From a checkpoint of a small transformer trained on Wikipedia.
Size: width 320, 16.3M parameters.
Architecture: no biases in attention or MLP, tied embeddings.
Training: a variant of Muon for these matrices, 456M tokens, 6954 steps.
Each number is 128 + 24 x the weight over its row's rms, rounded and kept within 0 to 255. Layers, rows and columns count from 0. Numbers have three digits each. The size before them is the row's rms in percent of the matrix's.

# layer 3 MLP down, 320x1280, rms 0.0595, rows 0-87, columns 960-1119
099:129138119144115147118144122136091183158133149112148106116112134152112134160133111124118137145128116174175155133101097102159107170103078105126148137179156120136128120153143160141131123150140153151118164145161147118125151116156145109194118116136116149109145163137138152149112122134111157124111119118170144142143171132117123123107135098136116133094115127142127105083171129124129137119189127126114111145106097102102092103134150166125107140143129158142158155143110098154119112115117114
097:118106137091137102125153148122126142136102137126108096109121116130173088114136106104135067107147183154090116107138181119117122161112110146142152142132139164113108117164128124120075159143111110163123099156104134163167078147143109143126149122123127123136148110132143139061145121051151159172087113155138127133145127122114139128111122117123101124145112119133113103140099104129134124099120129144119150101098101175163135107140145125106150082121091143127100102124108152179103137146141101
101:122127146123144160137100145157122110105138163125106145126104121178139143102171124127117144106129101146177166101098168194124148131101111179094146130157146129162131174116163123143173115137153102132136110120173113124137136139099126158131152110096112162149090132100128153161163114166136142085094077138136127085109100111101131168102109119133115109119120133111101131085156107109114136134113115105107111104110113155086117107122161134138094100167099076134110148148162155162093137107098125
098:121183124160143144090127090123111099120108111093106160076153060180102153104133089114143111115126146125097147118112128142180164132118099129126110082167120132130164138150158161106129071113163093145136162120185135137140156091108131095125110137145127128118147136124142127145134155097121121115085150108121137172076094106125096133110137120083122103139146148140135106169116121062123132142109102150131117135146123137099139120132100108166157118139092136154142107117120108166149102145123122
100:137124104114144090103111106141115107108126154187154145137136143119157112088133103155147127129150129165059121112155143113119150076127099194134111105144148118107144118131131064141108131115134124108181199115173111093121106155106112153155109080132162131129114118103159149156112125117169088169123111126149146147110122134081098130105152106114136110119141136095129086111085118117139131120145116103081107143127176112128142151169093140081118116131100138167131127142169117095086129140113156
098:116132150135101132147135149147140115144133137081126109118082148155101109136133119124123085159127153106122080119123174129103145130141133142122121113099104134119122117113139156151130140109134145127110102105134165124161131134175123124126123115136127162127113096114107107112100122118073154165129147132118118167128141116090131126123163123143089158109138144129145141149104117112100097115124101140147116135120137133128135100151125161089137173144140139197129128120148132107176120129114125
101:133093131143103118142133172106175106157111149121101116094119097143163118120136107136171163114155139149107105131089135132110120099151086121108119094122108145144142134164169144167157161120098079118125079101158174115152143121135166153115115149175120130104122137136168150139137126104120113142104130169127155114126103095140109141151114131150103134139122111124107124098133114130130114154144151143135115120153109170095122112133147083121158142103096119156132146112109179139121105142106088
098:166135124167173145134118139148108093092132147117093125098117154102114173141128123158126151117077109136098132138167116154120099145147129158115162108094075059132184121148099151092092144095108144106158132145176171158190110119168127119128129105172108154095114168151133147131115124107147109136146094141139142159161132190076162143140118114173112123122127150122124141113116178128141189120109182133165105112128111084102139179148133122154114131150112096137145147126128102159095112108116121
099:138107145169132166138116162097091153101121106109126143133134111157148133173093122105127117095118121120097138099110123100099081123134123092152090119116118147094115136117134161131137156159111113101110122130150135104126110137127081124123136139164125152088133109140118120102102109135126113139115149137134136167123133110113171101113109132109077124114134111110116152150070129139158105102134123125158131142129071174153127141162137127068158151100095167138135114091157133147104093166152122
101:127139132085105152121157096079119132121134120134141092125126098091119137116100127144122165105124103117146154098175145136134119138124131133099135116109122084101135119127134121100145136102111107145132126128120080118144119121119103095169117118135121110138132129134162139084169120143147153099101142137136110122090151127158101129130146116137095134132150107073105091151156135107121087145173147113131127152112148108125128109132137120126129165096138134103141123156120151154091135194112095
099:135141135123140130114104138163073121146137144137138115124118132143149155170151139167091163102087140056134088102094090133183144159128101143123110133133175143141131119110136144124117194126158125112151092124185134156138123151121128115086172137116122157163173122123074170122128121138137104132109114109147103159158161144109147096170152102114109138056144140134134103114170092096109095111110152111085162137096151114115115174155098133118123124141161087124135115133161174114124113157133111
098:142092134130134109096148092136161167161093129109102157125124138109157130137148156112135177141133156143146181143130133204120131153160126159119118129108055118141136134151122132077132116075106154135144161121129131117117131144134152159096142112124077141126136160116115111156142115119133162120166147130128152131081162122154087184147135117139174161149134173154116118090110123127142124094170122092177130156117150128210128121129136117101187082075139100146097109109099127141121164159159114
099:114114129153146099089110101128128089122136188105105121120128087141147166169108119121118123114167141133125101118131113122171142130080122129125098105124123122083105136127148118163164118151157111151134156149108118113127122140092111105185103105146116126099098129153127096107139095148129173152159157133126150141137099153143115117120150090098076137142087127109178126151107111110105121150107100117104110123133112138134151144116147154146113093119124120112138116090110140145103091120114143
100:136141142110129101098063131128110144099101137145161113120151139155125139181166128078107172073102108131140144086122157124126144166121133085126100132173133097157128162137156144100172149158159106158114122086169107130134150125151131162118165100136141137117104134117113120145177118115118130105118098067120172149163098128156131131154110115105181125115136140162145149138114121135101146099184175149125126128143142084127148135111100111163198123087145107136103091160140122100156118090119139
098:130130093142113128106136132128160097105127164110141105130130118093162133201156170153119189135139129134182069129159113170125065138131115095112164136119121114143133121109130176134156132151125124098109114124130101103167078119092117102178161167131151119136130128092099105132116099171140089105110110113135120155095124127157178111110105176121116121087103122113098108157101117125106116133121092126109129144109137096101099103161163110175146153111184137128192127110086134070113141072117143
097:126124144123154108086075106147104103149110123136136145138117164142173118068144165126101178120144159114111083130136133131115137087105131140144139140071112105097152061105125149150136129144096116162133132163133117139152106127154122088109128115087115081123132163121137150084115158108141178132132151139116157141185160143075150158150120147118141144131118116094161133151122122107110104142174100159147126134101135152135110154162134086106157145167152142104114129179127101133139139118106150
098:106169152159108144129119112126148135103074111108151093109149098147134133143118176141119104138134133134142114149147078124116144163157125148126136119141155122136084141116137184159096097136150139162138100090131157093129145171133109112141146106140177096145119105162120135155104129138149163134140160141132134138161122121110151142136134159088116093141123158137123114144101116135109105161167146140199110152153111129151116105125136132133193142179133108141171101151150104110087129150135128
107:106166173123120116163154137121160104109149121126088152179154109091151150114152166133111111163124088109111110119101125156114121093151131190121154123115122165144171113125051093129093139102103151124134126067067131127147136128140135089190131146079122146118107109117126133163101144139110129154114152156141169116121095134164115119128133107102152114134152155173108119126118115154200113128116111145109131148141137148134141152109104150175162082085145138153098159140162142109112129146142164
099:138136112111117143078168115098137123156104125113164141125149136162172102100182108104143099131182118151106115128132164098110144122126128126134085118126111157083121148106118104133168138116128108135141135105123148173117135142147102138088101095162129157179140157110157142124108157093099136140096122123138129180127132122159140122096151138132130151097145113166109129099187187139161128140067156150165111139140113097132139111107168177133115147126135122097110097138187158122097151134137097
098:154109141118121128115135118127155119119138062100141108158167150120150107166166102136140069118133144178150142156185108090149165154106108067141139156142171150164134168135159133138155176143107140105142135131111116086141121171132123111116203110077108109147123115124138131160098165088111147111097136131091130158161101112140114125157156139141145095147123143100140107146126141121065099111109125148134180161093145133137113122089120128154158146128135116120161137134103180084149132092112111
100:121099093105121125125123054119107115138104123158098109068118127161139116105175140149072154098161131144123133087128088128156144073141138129122140118084130112120135090091134149142146103115150136122129090195100093139161098108122118099121128117133097140171119126112101118147131111155118174162101111106101134125115080148132127108112137082086153088114147124146116125117141118078093127153108110105111128137119179113159082118096118143126150095122127114095100130199141099102114153109111138
098:142105134166113131141103135124151129134193087128130142123105165180109127152086140124119125166141122139089072179113085107111122130139172130069072120137158102128139108126142115145086154135125145112128149151135092145184095135130139148157118065167150092085099136143129149143174146137126106133098171135125093134142162114181133113165138083134162135115120125107120155100149098145161121118154123145110111128129149110111118086110106139117108161156096104172107164110120157132127132137101133
100:135133143089122133132080130133151137120121109124125167144114123132134137143137123117088115107144092118179123158130100104123132079091123129120109097134104133104116090110086125126109107110122121095179117137119117141128134089150108153113178147083130135135119112114143122108135084158126170131128138138131103121127144137147123142117103085174099146159123140115112084120120155157133125175128160141139119101192160105133097139135087127108182156139125101111124111124117086112139104111092163
099:142145161212096101132147143136084129113154115135105115090140101146101149133145136123095118119133138131139095134117176115122132073158157119131096113127128163174099125100134103164127102115126149123168152136161104111138075134135133094110115139094132145119161176125160129130143103148171145151145115119130128084092171106150122125151139160159129114152130147098135135099115114129140103155133143104123119166108112135103082119142111190082094124140113137120145125178126154139144101096157108
103:078153112129107077118171098114089089116150135098146152120149119135128119081138130177131128100124122145133151108095131156142124142126115094141119138121125160094113141141107125144076165132111153098118101152147109162163133131115138114145139156121145156169096130094118128125172131144133182121133130119132120120132140140085139173145129046156133081116134115138152128132153087123179125112095098110118151109131119137117096167149102178144127117111119123135110143151141167146170139151104077
099:111146116132169150134144119162138194140174122111079129116093131142108117121111109133168108147082113118144105146190086166140100136166085131111125134071134142153151115176108129143101102121136109139108116140132150173154098106111168149144121114138118140148129100153096141121130140133145125116140146106125121107121118164153068082107114066156134161124122155132131113115128161162143146118128147144142147121136151154090156113102147129174100096084122103136131171131086092167106104074102157
096:142070147108124144144091090101181094146092107145098147113123123128145113148116085130155109135155135128145081153159118093131112111147186121160138155147198093128070100159117168157143128118100148129109103156110127126106100124142126167103087135087144103133121127123097135120082099149114157149060139175164099136126149102159113134165081095125093113166114109112132093141143129135148152136159166141113133124091124160135104122088113088149111110180140115099147127125162131134100147115140130
103:166131111103134090159168135103100139139102108137171103123158129157136101088126139116122136155106145103185130144137132136146082159115139113112141072114132135110114079106183159151121107144167124175107093182121143121102118148136151177145199102182109158116116119148111126146103157221086121155134094115118149171124139110115133106151098090131164109161124098106131154101131101126123107125136091114081155136114115155112142115127100167120126156173136126119104102126147133136126211140152142
097:119156140105101095131140102118118153119078110138142123126150129146139126133173145104137083172119142091152170083081127128170082104153123154130129141151088155170179092166158157160115131130125110153120109172155142153117091115107163102101098103103107109161163114098151157137088121086111140090121115141145127166108119147152116107114120139106125129125114116133136151109106111113131102134116145133135138143139160176125161177141143099135137089093176103139127094134100168124075123095102114
099:127140131150120123112137117160145086116158143144184169158135134135107118127153119083129143113098146143079129104129145149131126149143177117108123156147161127146156104114134134110159152110152163152119114102144154156106122129150113141101135109113101118095121148115091089137173131118109149163167123103117151089154128113115103101097121116088128131152139159125147138109126146131131118165090135133163153121121098159148109118090094156076152122127125104176114105130134139146128129130114135
099:140112137126137108097111139116130115099181179139125165082171084102137131162102106124105146134118115154144169174094124112114153109131114125135151141094157088097091120130167169116102187104128106140149086142132133164125139095135155091145105141100135113179130105083158147117168108125143107149075137102131158093143116100172117110130162126146152133142135124104141163139163150148137134145110141106114142132134135173090131093099130127130139136112119123119144155140122141143142163138145106
101:153086164136125116083142137090099145149067138163106152118103113137125124120158166137096107114181074089152112138114091151108104146123113129095113157162126093131112126102117101103074142147091132100104067137091136147123152116099162139175138144113119123119082112121106178144133134143122137122140124153147113148120106142094108068124134104099081106145127111161134119089161089128080144137145149112101113082123106104162085129131167110134120113186122084112139121123110143123081115095124125
108:165140119142109130183151117116119130169181149117122104137117149107092106122125131149163080048101120124150132119121127111172122133083125126125134111150121169154139172121063134134144162130151100137062085107113125142137097155130119078094189132136126142136109137082118143164122110098129099127134161125124128153113170141150109086142106102157154116139164172141152139117131169151091122148153158093106165138100089157140104125110097122135177156133154124095117145130116120120135074153122113
101:141102091129147167090133135097141111107116138112166114115097159161107156068112136127171169140082154144066159134166085135143140128162145137134149141165129133159136107108098101094146114170076139173097117097101094122146136135102134160117138101120159093138129139146142095145152135125124134158119130127144133102100108050124143090124182098098128145091130125114116112121142112125125124117132097117112174103158082122126114090108120144114128172140108130112124102160117120112106135106115142
097:137119155136166172111093110119147124092138111125071150146107170103093157203139085128145116112162089119122158147106103161108138116135145110133147153154130143148162129158108144064126124112144089132164181165099148083141136145085178139171092105124135144130134134134161136119125110114100118062100140134139111137128100144149141141140125110153115182138135150104097148122153087126125120152140119170150119123112141162165140119119115129133121123127126118147130129084144149138065132141110108
101:123131141120133110111114129145117135136139119108130195124142118114116148091182155167123101145155109127110146138153133149109101102084131152120105140135113113166125098118143100171082101112190126110150128142126110149088130144133102156158094100147127118120130130100141181110107113119104142130118120081134166149118158146102145100103154165142098141177138119115128135135164121147107125105099112147152135133128118117127126115140111160168095106137125065141107127097121126104105117093139179
093:131155125126125129138084132139177121155109120083119142091168117141116161150159115144132113153141125110187136133161115162140086101122102097141184119150124185118143139097148117128140134110118125107099122096108160187115095162138105136125147137128129094121110120127103126136120098096162165169115117086151130069191152147079135103171110117169135102114109082159145099141132147096105139132103132148137111114127129147141107156105121132125156128145140118113160132138089099176130113096119163
104:070114126154111120166081109176123131114125152118150134132133128094155128126099145113155146136124164158135150101140144100120168098163123110142120148121093172111109157129095118102110080127129134123137127128146100078124103132123125138058099082123112110145162152135122133061145139158152089122130116131122186154154146130158139156137146151116157103166125132127152099160083130131132177111099104150142161171139126149123100159145114164128098140092150142103143088168136154130126133110154151
101:130114152145118113130151120128113095165100148151153116106144120123084097132131119153104167122118112142149130126119130102116097120119170126105113127098117157155134108120108174132165131153122122187170138113141101116103141128133125036107140087134165139113134099071140109165160076108115126115123076152143138139086140139149154173125149130140089123089132109117152113185138114148133134142118116165122117150120121120130127131136135098142125161131156123137123166098126135091141115150132173
101:123139128124142107144158144124116152154146143114088137137088119148135118151150160122115166137110112146095103129165132095129113157161105133092148141086160155080163130117111116107101089120134126099134057129159110144175138152148122146122089129123141149125119103141123137193111092132134107160100143103130124123123115118132121163100096140104175105158135162182131160142082106150148136146190113129147127090111087130094074123146129136136154172170179102120096123121141096111131118115085159
101:162112152097173121154083133132174132109132123117134164122133170156156132091127081165107132111111148129117131091143085118144140136121121100104146105168133112151134129121100129112149100124125113101103165096121130111083109110140137125131140145103117147129122149108140121107156104133139090137153163133175165085128104110135103121149134127114124119181102126045096124151192135141138145068073126123124116129131113093151141095134141140177088113072117126142143125148195129126102109116120114
099:133144077140108134128175123130137126084129129108124145126143132117155134149141147105147149118142130159179135104142138127105110139100108142135114127106104100136120095146146130164106136115129100112147159140168132176103158163073099125106176135141136124115141109088113109180123118109170118116150128151103077132183115110129159104116127137108105143122147118136122143112115129107162125107182134112123110088118129118156106130093114101138141142144137164084092156113107082099131135157134138
099:140121144106068114169116088113116147114096126124122112112151094125132130139136128108102137141108130131089168138156101131137141120165141137092137107085079128110138113113199105080121113098145118124111155134160133169126175141150152093118128136149099126108119121125138108125114108077136138171129157131152113111154118117164152115144126111104119157138119134131133151123145168149112122179093140140138125097098131115128150106085130150110112133119120088122138120108114136090122164117127120
098:102145120112126079142105125117142183162126137163160124161081196139116142145141153146097146145126111131133135173138133101117082111127167149126146137106112157146088137105118150106093141112098142139072142092107165130093123127119110138165088148140153117169151139130122138116080119104112158171128130103106153071103099107119160175092130102137098123160175130092164141156125157124123130127118133150138148132073149139145133138141118142156143114182130128146169113157097130136128133094117160
098:157102147103125112167126110103152137147185113114180131158116141119132123096127140060120076101113109159148079114157124180109098142131062127178114125177128103120102135112126112128092097097130110125135112092127158104160141118141146145112161111178143063142116132152120120149139122095116122154117111129123120149123172132131103142088147158126095154136136156121112137065171131122089169107115152118155149118104170153142137176144145125081114150130102150130103138157132115170129108168123119
099:146101125092120133154099134121109101113096109143149104167124106098153163084103132123113090127145124147129139137137151129099100104143195103116189144099157097100123139074114105082087135109135116118078161101131082164139129121085131149164103142123113133155130142151130111174098130152135138115178135095137174108092072066114100069114126146127104108075090115104155144140156095098115132137142143126108118108145092189110160128094163163111114122136151099139093105150117164134135163124128099
102:112123121086153132130120104123113126140151146121150151146150105136127142100130129113057104141131135152091127136140101095132112066131136112147085112158106173133147121132093121165144130101121138147123114148102128124134119180136117142127122155179163151113196143169163123151150116103117129111139081137138128152139126114142137100142102138141116107149146093076107120119135107159130155084106169137148139106152161153153132115138145124113165159127114168107102139105155132135169120132132111
097:122074136089152154110113105140121130126117172161121079127056151147099151181131099131156098115116133124121161121141117094159125126128100096120097100133120084114130133120154131179128142177105122135131137135101165163111123120151081127127110076133144139159150121133096139153159153116110122133118172088130125168101144133120160134096174143146157113114113117124088127097127145135145156082116142126118133161151146122144089180108105114151149156145148112139124128183129143164127088104136145
102:156141127111134150134089140134139127134122132177186139115125112148152122163150140162141133132105147144126117118134088124115164137111137136150134119085151103135161129164126161125154139094122129168148133120123134127135135122091064140167147087134123144172097097079125110095145090133111075084139141121120106116111106148129136151087126110117135103120153082120067060100111122099147122076130144128159138102114125153159156099125109148128135137118122150099122126144125130159118105139099119
097:135137155128190124177106136143110130137137110133171139119110132055129131133132124146146123151121129112164105093117144147149154072170118138139140150119084119168104149133129115108151101130085161150109137118096139136115157149105133176129162125134165154156121088124164092115130146180160130133174130165134131176151133122134092117155121166077103144139120146143109113137101130134135116129118146128168093124129168139123098182163116097146138084164104107104147113123123115146171142092102110
101:117134128102109092120123165147124156141101125128114142132134122167134147123162112103107122157142149103128087147196141092135136102151145142142085139093143089109139134151074162131090169139145176147119090164129178143126152139120129146063141132112104135137127172136109131116082135188125128156138081105168110109133137127103115170150112161155130109138149132147121128080164180127146091114115144127132153136123120183097143123121096141120147130141125141153109134113159122132085167172102159
095:146095144161082144130125126122118116153113150111123166138121138141085173103121091156146188168139129123160115134160144153132157102163175127140118111081144092117096105166103123142126117117132142145116141127127097124127150125152133151129117122164084115135109110133138148136109104153137071150086071141094126115101146147166117108128164163111108099161110164107143121149133128171171151142107128109107092106146109178097146099156129119086143165102083170157135105114137129188127127155160135
100:097148113077152121123095116126112147149140092127145120148143140150135166117140127120146160123155112120077130132132101133196141093141149146137138073167084136163123115111123136092098150113164109099092119145131146109103134106131139122099142138111103116134137142096110163130121105145110113113111128127104160072066113084115160197153092110119095097101122117126116155109125149092122149063119126127143141117139110174122158133148115113142107102109109149145107125128087101066146104119106112
101:125073146146170126149137154153053116106129122119111090141147158105128113075136091110147113151131116110149132124124152129134120143147113136168129115102128133150103106128200130118146112129148097123147102126101161105110151102125156121171126103140149102115169142103150140124110128107126171134136144113117145116131110148108145140138131122135151171105137118121114137146135125126082110152123125131136128117145153165150109118116159086103122087114111114182139156102171168119139151108115148
103:107102118107159133111129157154113120106143114113130139165133132124145138122125123105140123163147109125097112101136166114094092124112115126137136114104121153141102118112139092135151150163129165120156096126128128136106136130154096182133092114128116144144113160138148127133095158152160147127102139113105165165091118157137147099130113156085140160099122147106173176141148122179129150123100143165149166094130146104115138144124139152106130124158149167125165124133114131065126143105110129
100:132122157086126137150125123123104107124139107135091069119137135104123132175114139109143132106158131174090090125128115114129163121143124114127104102120115165092083141147190158156129118127097132139108113186128098147118126139145102126098126104113107152089146145132177141170166134119123092104104142131135108129139122118100111108145107140145099144129113072110093108140154152151126137138173126101104138117131110106124121128183127116080122151154128072097160148135130119105113105159139170
102:132112166152133138134081147110083131088150104099121094124122136137106134086097116128194118098111107090095102108139098074073097111132107127131105154117121114111169152110153151161104097142132169155141150115085136157099118149107146143094094152108140152144070116083099091139127150121127098138150125090079111124117135085101143166123111152121141104119151143112134153124105108135091152083137131148150145089130116163147180182136152149148107136099142145154160148091161151139153121124107096
101:130144114096132113131132131087144124137147117110130150155102112103107144154155154119122152110134116135132089163156086123115143163151118130141074108112129115146126107126133097126146138098155095153113088125122147141126139121135094124118132146113133160139152136151177145156144111158124076104157130093128102102094106104080162125145133113118161136098157143133105161100137124139140098185105149109125118083142141089115090093106122111134139102131135158111076126118150130144133099161098104
102:175127124089133121135106138129115169142133175099083104144152132146104129158087127123099076139105121137112127141156109099126120114140172136116174159136093123121126121138162150158103186110142114113162109118120074098129130125155112148132186141112130089135139131130171151101093098143119141145127135115129151099113104155143107149118159096136134157102142134112120097173145150135174112105149155164113146143109114129098099116106142139110097151132102116171086136110135127156126127125138166
101:107127127111108160130124137100148140130106141155150090170136132119131126108118086145126159100124115142145137171170134179146159106134105110124111130153115091145153077121135116142103138102141130110141101131151122169117130188098123095105147126100128100162134110109114182164111157139103136154102157106073131186140085150139106083143115127140175139155135147145158121108125116162146112128136121136052058142159111094142161093130139114123078117123134102188106115156113121098104130159150144
095:197147103103137111118117133115155148178098106117132129135160111095099139126149066117143091098121134188150160123104136150137113127121121112137091136148194102132123130120088132102147106149121159151107121095142115095126121135103164123121164142088118176100110120140135119136135132088120130146064111155122162135124130158142068114147145106113144116128153157117150137100149136158109129155171122115146187125139102129141143103110094125138139124143147134114121182137147159101128154133132124
104:139109191166098161160139126106135127094129106149132144086121096130112116110084106134177174109120135080151104100120118152187099142096121107107154128115125150116079142087120167130100140086087128155143138128130100123122180131138142126152144144143119144138118143136131084140109087117159150104124125124096142147148135179143152091125115118155140093107137091083124163128158112101156115101134122154153126156136143077170124136105121121109127117128132120128127107144087116120157132122139157
098:137107132176133148134111134099123082141144125089105137090149141120122144112067112072094133133125122137113146145147160134146124154125123106142082113106130127097145144097143123131134063126131054126098187169114155165102114144106114171094069123140166108097167120112156115137133123110128115124175129136105138143126163155110127178164131126155134144160161109124131142144120131149138120134122151120166153099116104116136102124192160124108149136111124133093098142160182153143150151129123147
103:109137139065123096111152162094149137156131146121099119074145154152117114155118130088110131168122125126121140113148158114139152122127135127153127096149165166072067096143155091177136135143122139134125147153105157143167097128159143143108148163144118132137074152126099141168130129131109184081115141133115126111109148141118138077094146127126072091128134145178110118117184151133144163115116151111156131115102062120132114118108140090127125152107116088131108151182142115095105115144150100
108:119108099166141116149163149145108088110159111125114122126091136137106126117131129116093123152139148139093145119122152097108136147148092168101117100140128098156140113103131133075127151149183136123080150153100096153140110128149166163103149123125147157122102119125125143098135119113080145119141112125120132100108130139150149153106157160125169128100134083094117104158128149147090145052069110115169134141104122120133132133142108108090141132135109129107122123141065144131119151142122160
102:140123138139163079149112158123133108102163098088147130119129119127172115122110131152125146118149120088114142149119138120145122112127128125067124178162176102113089107142120147091089118068141132148118150092123105083125116134101176120154101165162105168108088129151110177110113150086115162113163122106175147179137132102110165143118119139112116102136117126107147087111123090117130129109129167142159072118111115112135115173103131138130091098142128112108151142170100159117132118144109117
102:101101087162099140125171155136109134110157145137096123114129124172152142094125162129103111124094111124122098102092140137119152126113117103132100131137143129103114108114137156090107137126109122145132125134099118129133160127126106117151133156100104144120122120170150163138154127127103115118107093126157139142105117164115149085161109137139121143173134108131159147132124116171080127156071150106081127128134107180128114113148125096139155107089131070094091117184168148116092138098117133
103:135178134125135142128127117128159127156164153138163126142115144125199087090115128081127139150131154046165135099165096153120175098117119138119152138092098170130171088130135124122143122078135137128143108121081123088139101129130135160107120147127132146117153090099115137137130152133131116137092129141150193113150111124131120144134148165136092130097107172143154146160149126150149134166125109185120094151121088107116108125127116108096121135146116142119131146098137113111131103148153136
100:124142135148133164087086146154107113118125133164093154112191106114181155212128148114188171161122138151139123175111112119105124117110142125097138121122084126148160108128152155108142130132085126118076166131105141089159118066134148138110105104109156095116111110105162094143127159118129155133088104101137099142157085153128139091146143103123083149139143109118159135149142105101156146124104127127090101136119139128118133098134149129130141117079136133150168107099111097149165131134147148
105:137134094166101114102158121115154137146130141093102149122102079129128141151147102133112138107148107162137159124098179172092134094128138102138127091203137111110097141133100147133118114177153111150160117147108098103136125119117105109156131174134124115176084099133099119111132139132139113148104118115112109079113133094138123137185128116109117100142146107116123116075139138113107119067166140144142136129133118143150160096130167142131113178079097086115110149137167120153075139150130117
101:119130169132151142124125129145092146112119168135156124151134134167123143147128141094149150170144159129109101149128109106147144158138141173148116156101167134116117130144152174078127127123120128145086115130124145167097128127112120113166109132114157123179129128128138127171114117150133120144110134148114131131099149125151152109154156082110126162148114118139174142130111152136149112143148146087133145114111115167128122162080086139121113141144124149083156125146135147097125139095169114
098:134099112148125133151149147168141119102121159122133180147129133129110138168169143157090142170130114128101140122085135114113112123083096138117165109102163141106133100112105146115126095140118144110148106105160133110132122154129120091127111152110147126137150137128132127134137115110116162153141153146130113123086156079128154119142090124140135164076123166113115139091158118131130126165085087121120125129088107128126107101132120091150084119133117160131098145126124123156128145176161165
101:125140145119134152133145120115117137155138158147088121157139140142143102131115141103103123119144144116152109120126184083111110106136171113098145117160154146178142135095161139147123153147115149168101145088097156087126103153149108130102139111064190124154101141106093107166095179091120127132147082151114155102131066104126129145106097115137099111125107151174093134140144120131122164091151152123131115135097152098140144136105125108108134102088140125106139118096100109169103143146136148
102:072118095105149113137117136150130067100121106137155136124098114169118133109132141134138103182155110138112142128136111139124101161119120079078147118137100126170099154137147090115109111121183137106175140154105167179142134147145146135166078096147154136157159094137151109119130129121123120126149103132129134110153081134168136104167160128118123139145118147153158145148145133104138121106110138089136160087122114128133124158139108159125130118142120118136152137102168057125148142084160153
099:174130143140140127124132134101102156124155119163156138119117130137090138166146119151155125141150129152123169116138139180130164146131131155141135173095127162102103094131154166115201128124111152106137111075136157156095163163119155122132117115161149117116151117108148174121117126162109156122111068104134167128093172124131154182126112151141118139104122115135117094152116126118125149079141180130109126174155128127166141121146132122145169143153147174128153147142125149101116148109138131
100:117170122127145140137130138177134137123123141130152117120142141139114112127135138129133133120144105145122142093100152177100128105118178104108116132093126154095144134114103108118103119111160137128151089144116112084112149181164114114167166147132106105115156103140142113170175175156130127104145117116094066073149109150128085205124081150130134130158111109107113114089172131129142155095149123143145158134125162151118162136100118131173121094112130114142105122075180144094161139138075081
100:120119122128137142126149142162140165177159152131117130158127137098133096138100102117178127136165127140118106120142142116093152154120040127142150092095122121151103142149133133131145133166178156119162144136111106119096106174138090132135140102100154106122087111145166098174103169053131155117151121134124121093139171101103087125122156118144125101097119118135160116120137143113149107147097141090107153116104088105121116121150171112124128161102134138114116117101114112154092135167148101
103:119147126101081091172130119092128118154133134112122170114148120146128117088172137111128109142127163169138137119121152135138120132175118127094136136114148127107181147113115126125141142169143119137129104171133114174116127122139146133155128137049056101131123123143109134106139105124118163104034140124155133103134132069175138117089131126157154100152095114118128103150142134142098108179126130092134168103071183167150130134119181155154129102159133117157123144104149117140155083087149183
102:130118152141126123134124097095137135127133155156141123118121134150120091130114124138130151116123144144150111136144139119169091117170146139144102137162117128108130127167113125121123122129124143142161085167126097119140097082089131101174077059102146101129156144124096122126170077144139139069126110134113116148158124159171143132152129146130138142170098122095147123187120126153137151139098123157131136183127121114104107120122134110123134086134142166117128155141071125129181154124138132
101:124138156153149162124104123098131102124096126098093120133109126140149124155148105136133142184113141145082150104140127072131115096117152120094149098133123121127108085087077080125162185210122114126142137109083133146088134167183165108076075121126162159151084149099129127141126118095145131117159127161096104128156107139145135081153101165181146098127107145116172140142058145137170156131105108119123151160113100143124161120129088165181165111145107128129096120141118110107076134124071138
101:104094106100149111109091108139160065092111113144160142126108129144120066099189131098130140121132130092160163151145128117137124107104111091104093107129133170148126097134099137139156072174085131131125130149129141093093143141134111130132157138152126131146130120117120126102136148159124125168134120181104133063133148120101138130145135120151086109087181108129125126137084133113135137139170147142108142157134118120114146122136087134125155162078125143165173099139193139166153144142158071
103:092166108147128101116134138163156175107119115123114068101145157104127111147085092104108161121126109193135147115093167133098155124165108113114094131132132109115094107154131122129114101113151133112132078160131125145107157134129125091101163073148122098125111132116142113131164102139155129128146102148117119103092142102127140167078154145126098129118141116177136074078101141117144135137150127102093156123103163104145141131138133080115121108104183121124140116130102130144151088104129112
102:111102176128112093100127156132097142121146123153099159076137136177077123121161110123135141084134102133164133141105152151132165107160128100138105145144097156126147159122143155172162129065117124105148120159142127149156154128154120127133089115096133136142147133160122197147141111135139116141132077133123146147161124159098075148148138128126092132163103117105112116118157090099125112153104069128112098151076094158109126121147133116106095134127124119090092118135086145122153154108130141
096:090136117125107155124143129137107139128141125102107132121088094163163167123132137152158157137101124122094137109164114125181146124130124116112141119140118173111114121126063158177154083107107119132154132120115136104151164092148102140089114133163107144091134135133138093104139106111129171137137111111129144113123116112134178129140152096158113111115114132124170111141153138146135144164126148099117125105150122109121161133130141149102153118096147113186154155117105091138123156092142121
101:115094140130156114141131173161120111097150124139149172119094133194125092063152121180101123119120127109128114168123158150113156099133097113114166130139091108127167133126106113111121136134129101148134143132111111142126132138152120133157150107091075104107132134082158166126102118087117119141136097149115144123148139105157125153125117108119111123103109102111156120136117110136107116107141160120105106131139072151140132116115122111092144077168147096134128111174170142123146134126121116
096:121150101111101191088155133136147095136155157110133143111139126086133118071098152132128129105139128158169113164131159147138141105133071090149092116130123107130140118106104142130144115099130120147162163132097107158116146115146143141152145124127131152128128136127103141133141115131125125151139100144166105126167155180129138164125098131131111132104123166096106163121068144109143142111145125163123131124133195137164091113151145137078119115076111115095134141160117140104126117110130132
100:120123121162145130144168136154087142096116140116140131142173117111081119148130122167149118167109098161131146126154117135135119144159168144143139126111114116126103156120132147119126115140115107098160137168114086086135105137130109104149078171158141111128132165088184127092111138114127118125094133101175120144147128128139124087092119107140146106087096139153123143121117111145067098119111122142138129118136136116159098142140129148121102107135125189107164114123127104127155125134130131
107:125088118081091106148144142144172159106107110147151139122158177098146098110097145115150142164108139128140132147144115146145136130116138112103117134128118126107144107150109112089128116105115147084141139143158172119142110130149088111122166139101150121116124131130143117140135123116104107115142130177080115116127097133155162120136106110155136096106132204107107120148122139134130104126120155140154166141147164169148123097131136073123150146125090109144107155100104111100170126121125120